Weights of a small transformer language model: hashed n-gram embeddings.
Each number is 500 + 50 x the weight over its row's rms, rounded and kept within 0 to 999. Layers, rows and columns count from 0. Numbers have three digits each. The size before them is the row's rms in percent of the matrix's.

# layer 5 attention key, 256x256, rms 0.0819, rows 88-127, columns 64-127
078:488557446534519537504454568573424517466512509570491515425454566494505513480406506464436494521576500584525481587442526482485494489521474485489544466533507493402474511547414427527526473601569550
190:539612439530544558464469595549432548471499565544456544443474562533474435463416492436460460550598533509548537526439547492505500490550465474517469467525496528456450538546410430473493521566575485
066:498566472579456488428447527544426522484467500502446576399467539484459590487439543433437520504609485586523492587374546516470473520572479445475540438559430504439487493535429454500535472588593520
138:561591449565517545445437577521407517472525543590425543426479520530488466455402505422422537576609523519563499528397533510529457479526447490519476445564472544441476538528398407515503522570583525
077:566576420557595524505491612520463564509543524633436519427532576538478441474466452449485513571574522525565567486436510445510514473466499519539509536559490504469450594532434419523457534554504456
088:561597475508582582460458601543454536507527577547408490481541575531519467495447512436471503567599545509534533519446558462499514492512500530514454467526493509468418589617407450467468475582565489
139:555584468506525559449453575556428551490473590534434571463463557512473480459420514425404485547588554521557521553380521488533488454535476500533487446576502500471446548582408478504487516596590491
092:461412519495455464536519415525496459484427458586570515514444456460530452500554454562520507477460464463447537451451408537474532502459491482497495453412517481572556438393605553540576530468381531
130:559584477518566555454475539539418561506520542561432596448453490564505423451400511483432482511572472527556509514413520460562516471543435512543499497588485548440470533539385456508492530530577466
117:551543494543530580491435600557433530483535541518428548389498535565480479482445479452476483549571519540541551508422547477533506476625457521525460543573495526476440511510410447486482513546570441
152:567585462521569559483451571566432541480478585556445577434492548543461472438390519430453497540545511519555547489426526467541501433565460498558420462587477518437478537569382455514537512573591492
096:510542521561538556553430604529472482463481519548497541465491592494490519489419460450448446539495489629519525539407556478466537496535437518505491484527527543529475535508382512561543464534522465
074:497498496537482436545509508519522477490469437490453406613589566485504545538607478448596518402475471563436466538542457508441491580498494552423447437483461507528437524535510442527453447429492565
065:494471418593520443527533508477511497535551456571444488444481464439543506514525470498520557490460392416501491447477473473506527459365557471556513492439522509466481463568555546494491543423523546
070:516489520470456490466513535411557472494505525379491492432498514465442578560471535537472536520508531474543512482555485428483586560503561460475496528451555499454516549554487575434442497508602547
071:530507512574380532478452523492454542477564497511484600536466415467500454421455465534367577464505454394417385495407549522413493546466483545458588466429456477528508495430562488502468518479408449
067:477553484575593475471506529473520483463499476589467480462567540614463517413455555360576511564512457536451532517575507451557471467566550415572510485538478483481473540579438386461569496565547534
063:469536441593523483464492543447535459518511533504474404491486516520491468536490569416558490573430441436366613505461513457467515548496488443512466539459491503443509494622429478594566513530472436
076:454459518413450489542486558575457501522479524514579550484545555519466532576546539500540494574519643596567582535593465505600478457581553441541422541577607488523492544494492472465537520521546551
073:511503554474524564567543512484595456468439533573493481570515569430522511493466533449527460532453593442452522504483562502400566515439557506500547437491573442450440565582449523567441477506505466
065:461506499484541575635521553436510513465462488391483595460437546543515597475531584519518409431513494471543437552643512486498469514461479491596495538410478433510471521524440518468400465504503477
054:478542481541445469536532475519591544571502529484485581623490422466505503469485509554456521454426490447494473534504522492409546575469465511438597467408469496500487540490605488475516422526415474
064:508507444545483478526450515557439475525509441572490376503515576401561479616548446439518519559504512406380543463501465484434568640473483575451361537475476537468448452555524511560444505412485486
059:460571472612550514484441533372492502468566465393480503374609515549492543500544555474505496502562456484518458521548477470523442484523505486520498503520451459437508492499422494405462487559545442
058:506527479454616542518409499482553494416494493465513442465480523513572505442561485518537503515559487509491461397490473483424464519483544566491526477541449503476526433423379501558506520467505422
056:503455557518528506469501428480532363541535473682507557450508506494477493543523462477451590546543511534533607400513438485510632526472481481517464507530547544486491539487420505483503481465516533
062:506554459595567474506541562474449479544517472564499451519568461528479412457508580485494543531527423548493525558378462472523557481552538366516494480510543483509461518553451463515482479615469452
058:381479445423625421493514423461502553476501527565486513474541489533482517510446393518534459505571429656495493574517438508558483478545469501534558501602486504485507471517497514505522482499512498
060:490556575439541520422539464435547434567508461396445446417576531528459514524476649474570547539429589593505534536480491527552473450532512450524531557540546509488532490461402463434543468491524489
072:495489536425472478563532499509456434491526513516477536547524609414492505593534447558523511605517607587470487579472549520546477565472494518550465477464506449544463520521497487463480482571549549
061:529488355532346489437437448546483464570539505518459613490492462544466512480506461463386524432491455518438447389435539479459531524519449509479525480563487525491553491445597428489509560385517429
066:470524404509313444376522510551468472524573486401538510509514420493515362529479477586393491535495520468478514428433548474568562582529448550422493506465557540583505452493543509525486533455533378
062:513431509449461519422548481506438430491532544522432507444455457453523473502411447568440409572454561447547491509517565506593468505514524593547470545474565471520491446499490530475488504533515509
065:537522495544532455401578481494486530563503501516402515530560514445485582455516534469492534433465455485540477483542442464509540477500520373507497427502515527466515532597573513489512484538526582
059:473498464529489497616432437603440515479540499570539566493441513504567566563558510496455471482510493455463466469461532538406520570428439566503509417412445505486420476447515517527448456442444492
066:427492556557458468421465592452515560432527448387564497485512502431488478497523467539414550479496512478573452526488566503462531538562503578459536568447451498570405413467538499386465496511465413
056:439518511415522577503516478449507528525562522433524572505513470607429610562518500524538464525510529550550476618509430542613492495457465465497610519520434419515514590497477489410512422548456562
063:584494515423504456442527445463497529473496498433486518556514487496519538509539486492529478477589486522493439377524433438550424486461613440530447501560463453452590442499441633513421530510577566
056:533481542538454476461528493552537587465445495467536442545558522403507497392563525528564510369501449568542510492474509468485494418550501455403461451588494494521490526524571487517493536476457545
059:523492403569520535567545503494528505473432482660539446483390491485578496449529476490468445526458439411528534458442499475402582540445450566510512453424513480493459519551486532565471536478420465
# layer 5 attention query, 256x256, rms 0.0794, rows 89-127, columns 64-127
145:556562478547573574436449567550437589513427550525442551446495523511456449411438475468424450507551513493558538500443547468518486476551449480573524458532435561442471523537401465489522516533550489
084:524576436550555588414523580469439590449458573543445530414459518586538472417410490446454487569513512502585490539427515547516427474570468468566484490509462594446468572541432436450464543518552442
147:532561428565610586425465539483471594491450586556435529391493506564514429401471465497491474521542505470542491531448536525509475461551453465543507458506429552457486531538454463460493542544575474
067:540537518510559501439455537491495577549474575534438534478495556521468407398533435450497497487496540448542538522432586527467515493490474507506470427493407474498504490557487551443535507489499525
085:541515408473498521431430581491452570528456556457434589456547550542552486463416430459450518569525546517507516552387540457513497457527462541527506477582444484474479483517446449396521536595549450
124:506534376543573587423458587517477588497428576521413555395448530561580513433428428466462501523567530499519509493464544510539472427541463499564493448565450544420492514550450441474495492582589420
080:433417508566514447560604420524555471485516466557508420460494525474476479531537525445526496410463508487452486488570529520467569468464512523438461505453534433482576534470544491653534455508488558
115:503536456578586604453489553489485561475458542558457511377451506523481495453464527462492476484531498472561516476486489545493473461544467467527489438488452617493476525582433477493508470503558511
108:559579477561565598412433527541470537524421592550460531352477480518433431443458501515417465522488499463548533539424454509506470505537460457568484447531445585463445525557392458470498510477521485
139:486551448559574588435484592524457562485408547562435529381436531601536497465417474428444496508559530488538530509444540484468500424528485503552483451549480529424484522607438422478525517591572447
092:528519459484556547453452538581488516519397549567478512366438570555464473432419528441400453549498539530545518520428541518565479464608411480461424485636525538471517547520457433538537507562542454
076:518499466413499474383487450452388509557524565393476608558552496454492408544541468530495520562493478549422502536452460499476459500513507521545577483469495493536505439471549611436458577481569525
071:469459552503484456538501546537549528471486527486500579592502454540467497441527493529523505463455557503498440452467511514471571498463588457479504446519443468544544452432589548501587517492453537
078:514459579486462605586389601528426509436471477509562476493470529588454552521546499539469513516497511474468579484423502433546499501491482544474454542557545591538518480498447493481542445451475454
076:459479437520467529487469456464554482496491449581542455430555531510495413481532579492515485526479528535498426427535506549574482484497497412502488515412427566565477474462496451563448429464454465
070:532567560493427477491529506486541556519519570506514594601561505493605488506516469512501490540515464450445502531456460531373523553459470542458578479525456424570496469457520529416454537556487556
063:528468447426464532493481555522505449533547450465547560505512514592600498529464484421434471521504612562566496519456535471471534497462610510489495536555596542494541541522495456498531544541528514
082:560510637521519444583532531563491550514436524387414434536492511485495511484434451586481492481491471466439586541522514483494534501466420597535512483519486367489490542558466569439477483565499483
088:458404436460522484560419560487483441464515468457502508457497532576525520591485472434472608555481540525422413497450532408477535435437390543465546585564538545515469397482483465514594529537528416
065:506379496470471527485431589500493484501512485528597531486502539486449589524489448530439546493521543495514516409546479499479561546460556390499473488532494603600461445499522582401564364378508569
063:440410418448502541555452535473522482485561468489527438481502521555567519607439557460572492502563501616547430475535463567522482540465549520546527481491505568563450486476515469567565482526589442
067:498515486412510479435401487468450538543518539419545596376559538482492393464525496455435584564466524552507470495399624431546433452527462506499517502567529486440529464456494493486536580490547473
063:533499520500357482491468537466465493444431506568554578561577521425468480484557552527519543480453504462489538522516385532436519483574589474424438437516473538599439508478552610456416424417516527
059:524508518433454555404486445426531433484530488522556573510620476467465473417566513482501645471514473443467496540459469511466501411535391574363486560555538470456472512531534540588373469505512535
065:496463611581516510579421545506509512413421557540519465446502501514489578473512543535488524469424506447516503536473526488478495456493369569483486487522476433542554519504466509518525513507465542
064:521456476524451462513508542497483430528464508481547604473512507527578473507521517526486439523479504407494482456480398528359499491510516506478537467491523528586495401457487437523513546435535573
061:609519504558400528446563422525508530531479571452417579662457486408552538423547459532519519436521421448507567567478528546449464479502453583526475546529559403502499609551477506551438499475460595
070:493582503473496499480573498479536454496604487648572476523415512441521474536506546450522481509535471498441593451512451445472526536558543546399472540501596437472491566562476493486445482517472507
077:532452432460449410524518538538541499557383524456486502473440534460521425483467463487430560536486510422472473492513624444497518452536457531512443547610540426507458519512508486528506457480500418
065:512591574467496549465492460472516562492477491560576454538510508495467502441474605503572504513478493628499494528557451581646437562453497449502512440380412531490523446472500437517440490518467434
062:549509590525458552476523472520437592496428467471514542550496521537460469479454567530518480482502424546554526608577482447621375510535490487572551478419444493463476525444533439553408560458433445
062:465511517421466541496456527493526512569469483528522435531478444531480575497480497570534495506518486454520512464444482428492531501435497528592408571561410509565497496483501473431440506515401466
067:521508468525471525494501535400442492437547494425538479536475477528578576534513440533490441550517488499478492449415476531430417535393520544526502445483500555533497444502527470401551463522554436
064:404461477538517492531443432493519503452528480465420447408504491515489456471497503449460515503518522521537422520586589542511542508543517457518488496569442501507496459517545496461597472552476541
077:531570444520425489450411443502498475515434548513579601472554502463430551464568529569431439551497452535488488491458410530596441498447477438495511496474465611566465464419484491486412497367477457
058:559500531533409430504634542576534523529540554482438472575424502481501468475513517531555433404551502491496560502520509478511593552548551498567509527456532345531451593522487498534465453446503622
073:547479456511479566467525583486414548464556445463482480518513533492473501525534498450472610517507476414484549510437548498435441493503436583455505458445585521491488519526568526501422475479450517
057:467532538512473494569474486514467476482478539446478528466516534488495567537502462584536568513411422509446470537438379449605453507410484598500550392437460544484421517516533544499477545536622510
066:444469559457506490524480515496543446479545500475508519462527521576477488549463463487497566478506541558555428494466505472460522496498462499557513528544486536449454472484520465575596479533566571
# layer 5 attention value, 256x256, rms 0.0932, rows 64-74, columns 64-127
082:456514551504501493517481481461482501545600538513427522487582543511422502489563445490579527474499434490528385499476460510532520479474541412548390476500451492484535464506498521479510510463503646
084:576492477547566462419408495517535513372480515474527503468506509443525473494456500537520519470527468452460595516529497457487538547510450559515526419558506505379507499471470515529540517474516427
111:435513482456542502563602509509503580492509531459590454453450453537493499475473629486466508458525576545496493475448553588467507526409450500470455507483529493559499523456496538469557509535471511
080:407524526449455484514508502553490482481457590512518487557518628497501503520506426477509542547476522523501574490476432564532472595599492573479502624522497518441489534515432464462513505475437491
115:500547519445502461476476480517541518477571544517528446522529591588521448492530476427573506528478465480474580452500437527504438516496541530550443542471537495511495512488478477404574552563494495
099:510436458478575492570507521538460510549520453593596584458528499498477527514493527497535586539550627469534467474480540396391496443440408403481446500581561405577552495527484475506526547409510555
110:459526578488473499522532472452533539550424545496543490560520526595597532443474565479533604467505647478491516529478543469486607496422498505494471489400555499569441492555493512446433462559573461
080:501490486523519559561487526536517519551476473552516588515473406525529515445473526491453402569507553511552603504534455421533493428481532450525545504438466486573491508533523462546601555479524437
090:478479479496508532530532529461440565546494508474507535522547487472502600544519491531558534533512537448457395557496621468465562463473512472511446445507531456606483414550552513505411521508553520
122:425500466534496481562511469497512465583364504537536485495515522446542543549498481535382534528485573532520381572520465500542444511505489564458584510446413551492538526566475390554520477453489458
106:524512546400466531466454573460479534490588440540406493512526476589488484446503516414597430488478395459470499457567517476522598502482598480520461471493527502501488452482553535491424470555574527
# layer 5 attention output (transposed), 256x256, rms 0.0926, rows 64-73, columns 64-127
083:476546382559525484557456503449533460490469493469512449510488488662506464480510508551475463550470551549554566559527498534487446581452491470423526454455490580490525490459528523540522565455584510
087:555456484513474530500555470567495534594466518517454505565551544470500470521465497466524506475522467515459471420447489563543493514566523476532468518546439403474469482511512503471446501529483465
109:496490453502492501466439572473493489515520540528554463541522485437496452459587575543406515549424516374493577512469491437419540464586501473359485469538512495471504493512484564493533515494462491
087:520499535487393659453419570475512475472453521494623563515457550445502560511476544517524397531435534595407508481490503539482471505541507506553555448365522540604540481464447481491445477449510444
112:508487444522488605500454489419566438488468509474565609458489521500575517585465481504462484597512480589497508503516567512567515557465556465591589446471491504513494404514442556488564412466531464
099:385552537492538501509519506463437478477556468583525426495436490440462493578496532393489511493449462495503506466588486503527483436400491575390518530537475608396508489553531483606502575577509552
108:472502498463596512528474486519541375509478515568445518434474525469490469507537520494471450515473566358445587505517469514498543402542455514458515521461628511455568500507401493471499508473494482
084:399464476404443461475424507467454624423507614563401538452474465423475473486550499458476538543503541544526518571475572489521507483469457512562558541536476446454509456428518469472527492469498461
102:449535579516611401533572437524513496541545500521428400470427467550403459477511497501503475416541557475495495566501483497508491441459482574374485582577623496412506560536481492554461579538501600
119:473456592470444476473504538497442568466411537517487490530458495496492547401574542526516545454415521473433530496536487487473489478492366466523481520438490496509542449446551425468473591541534540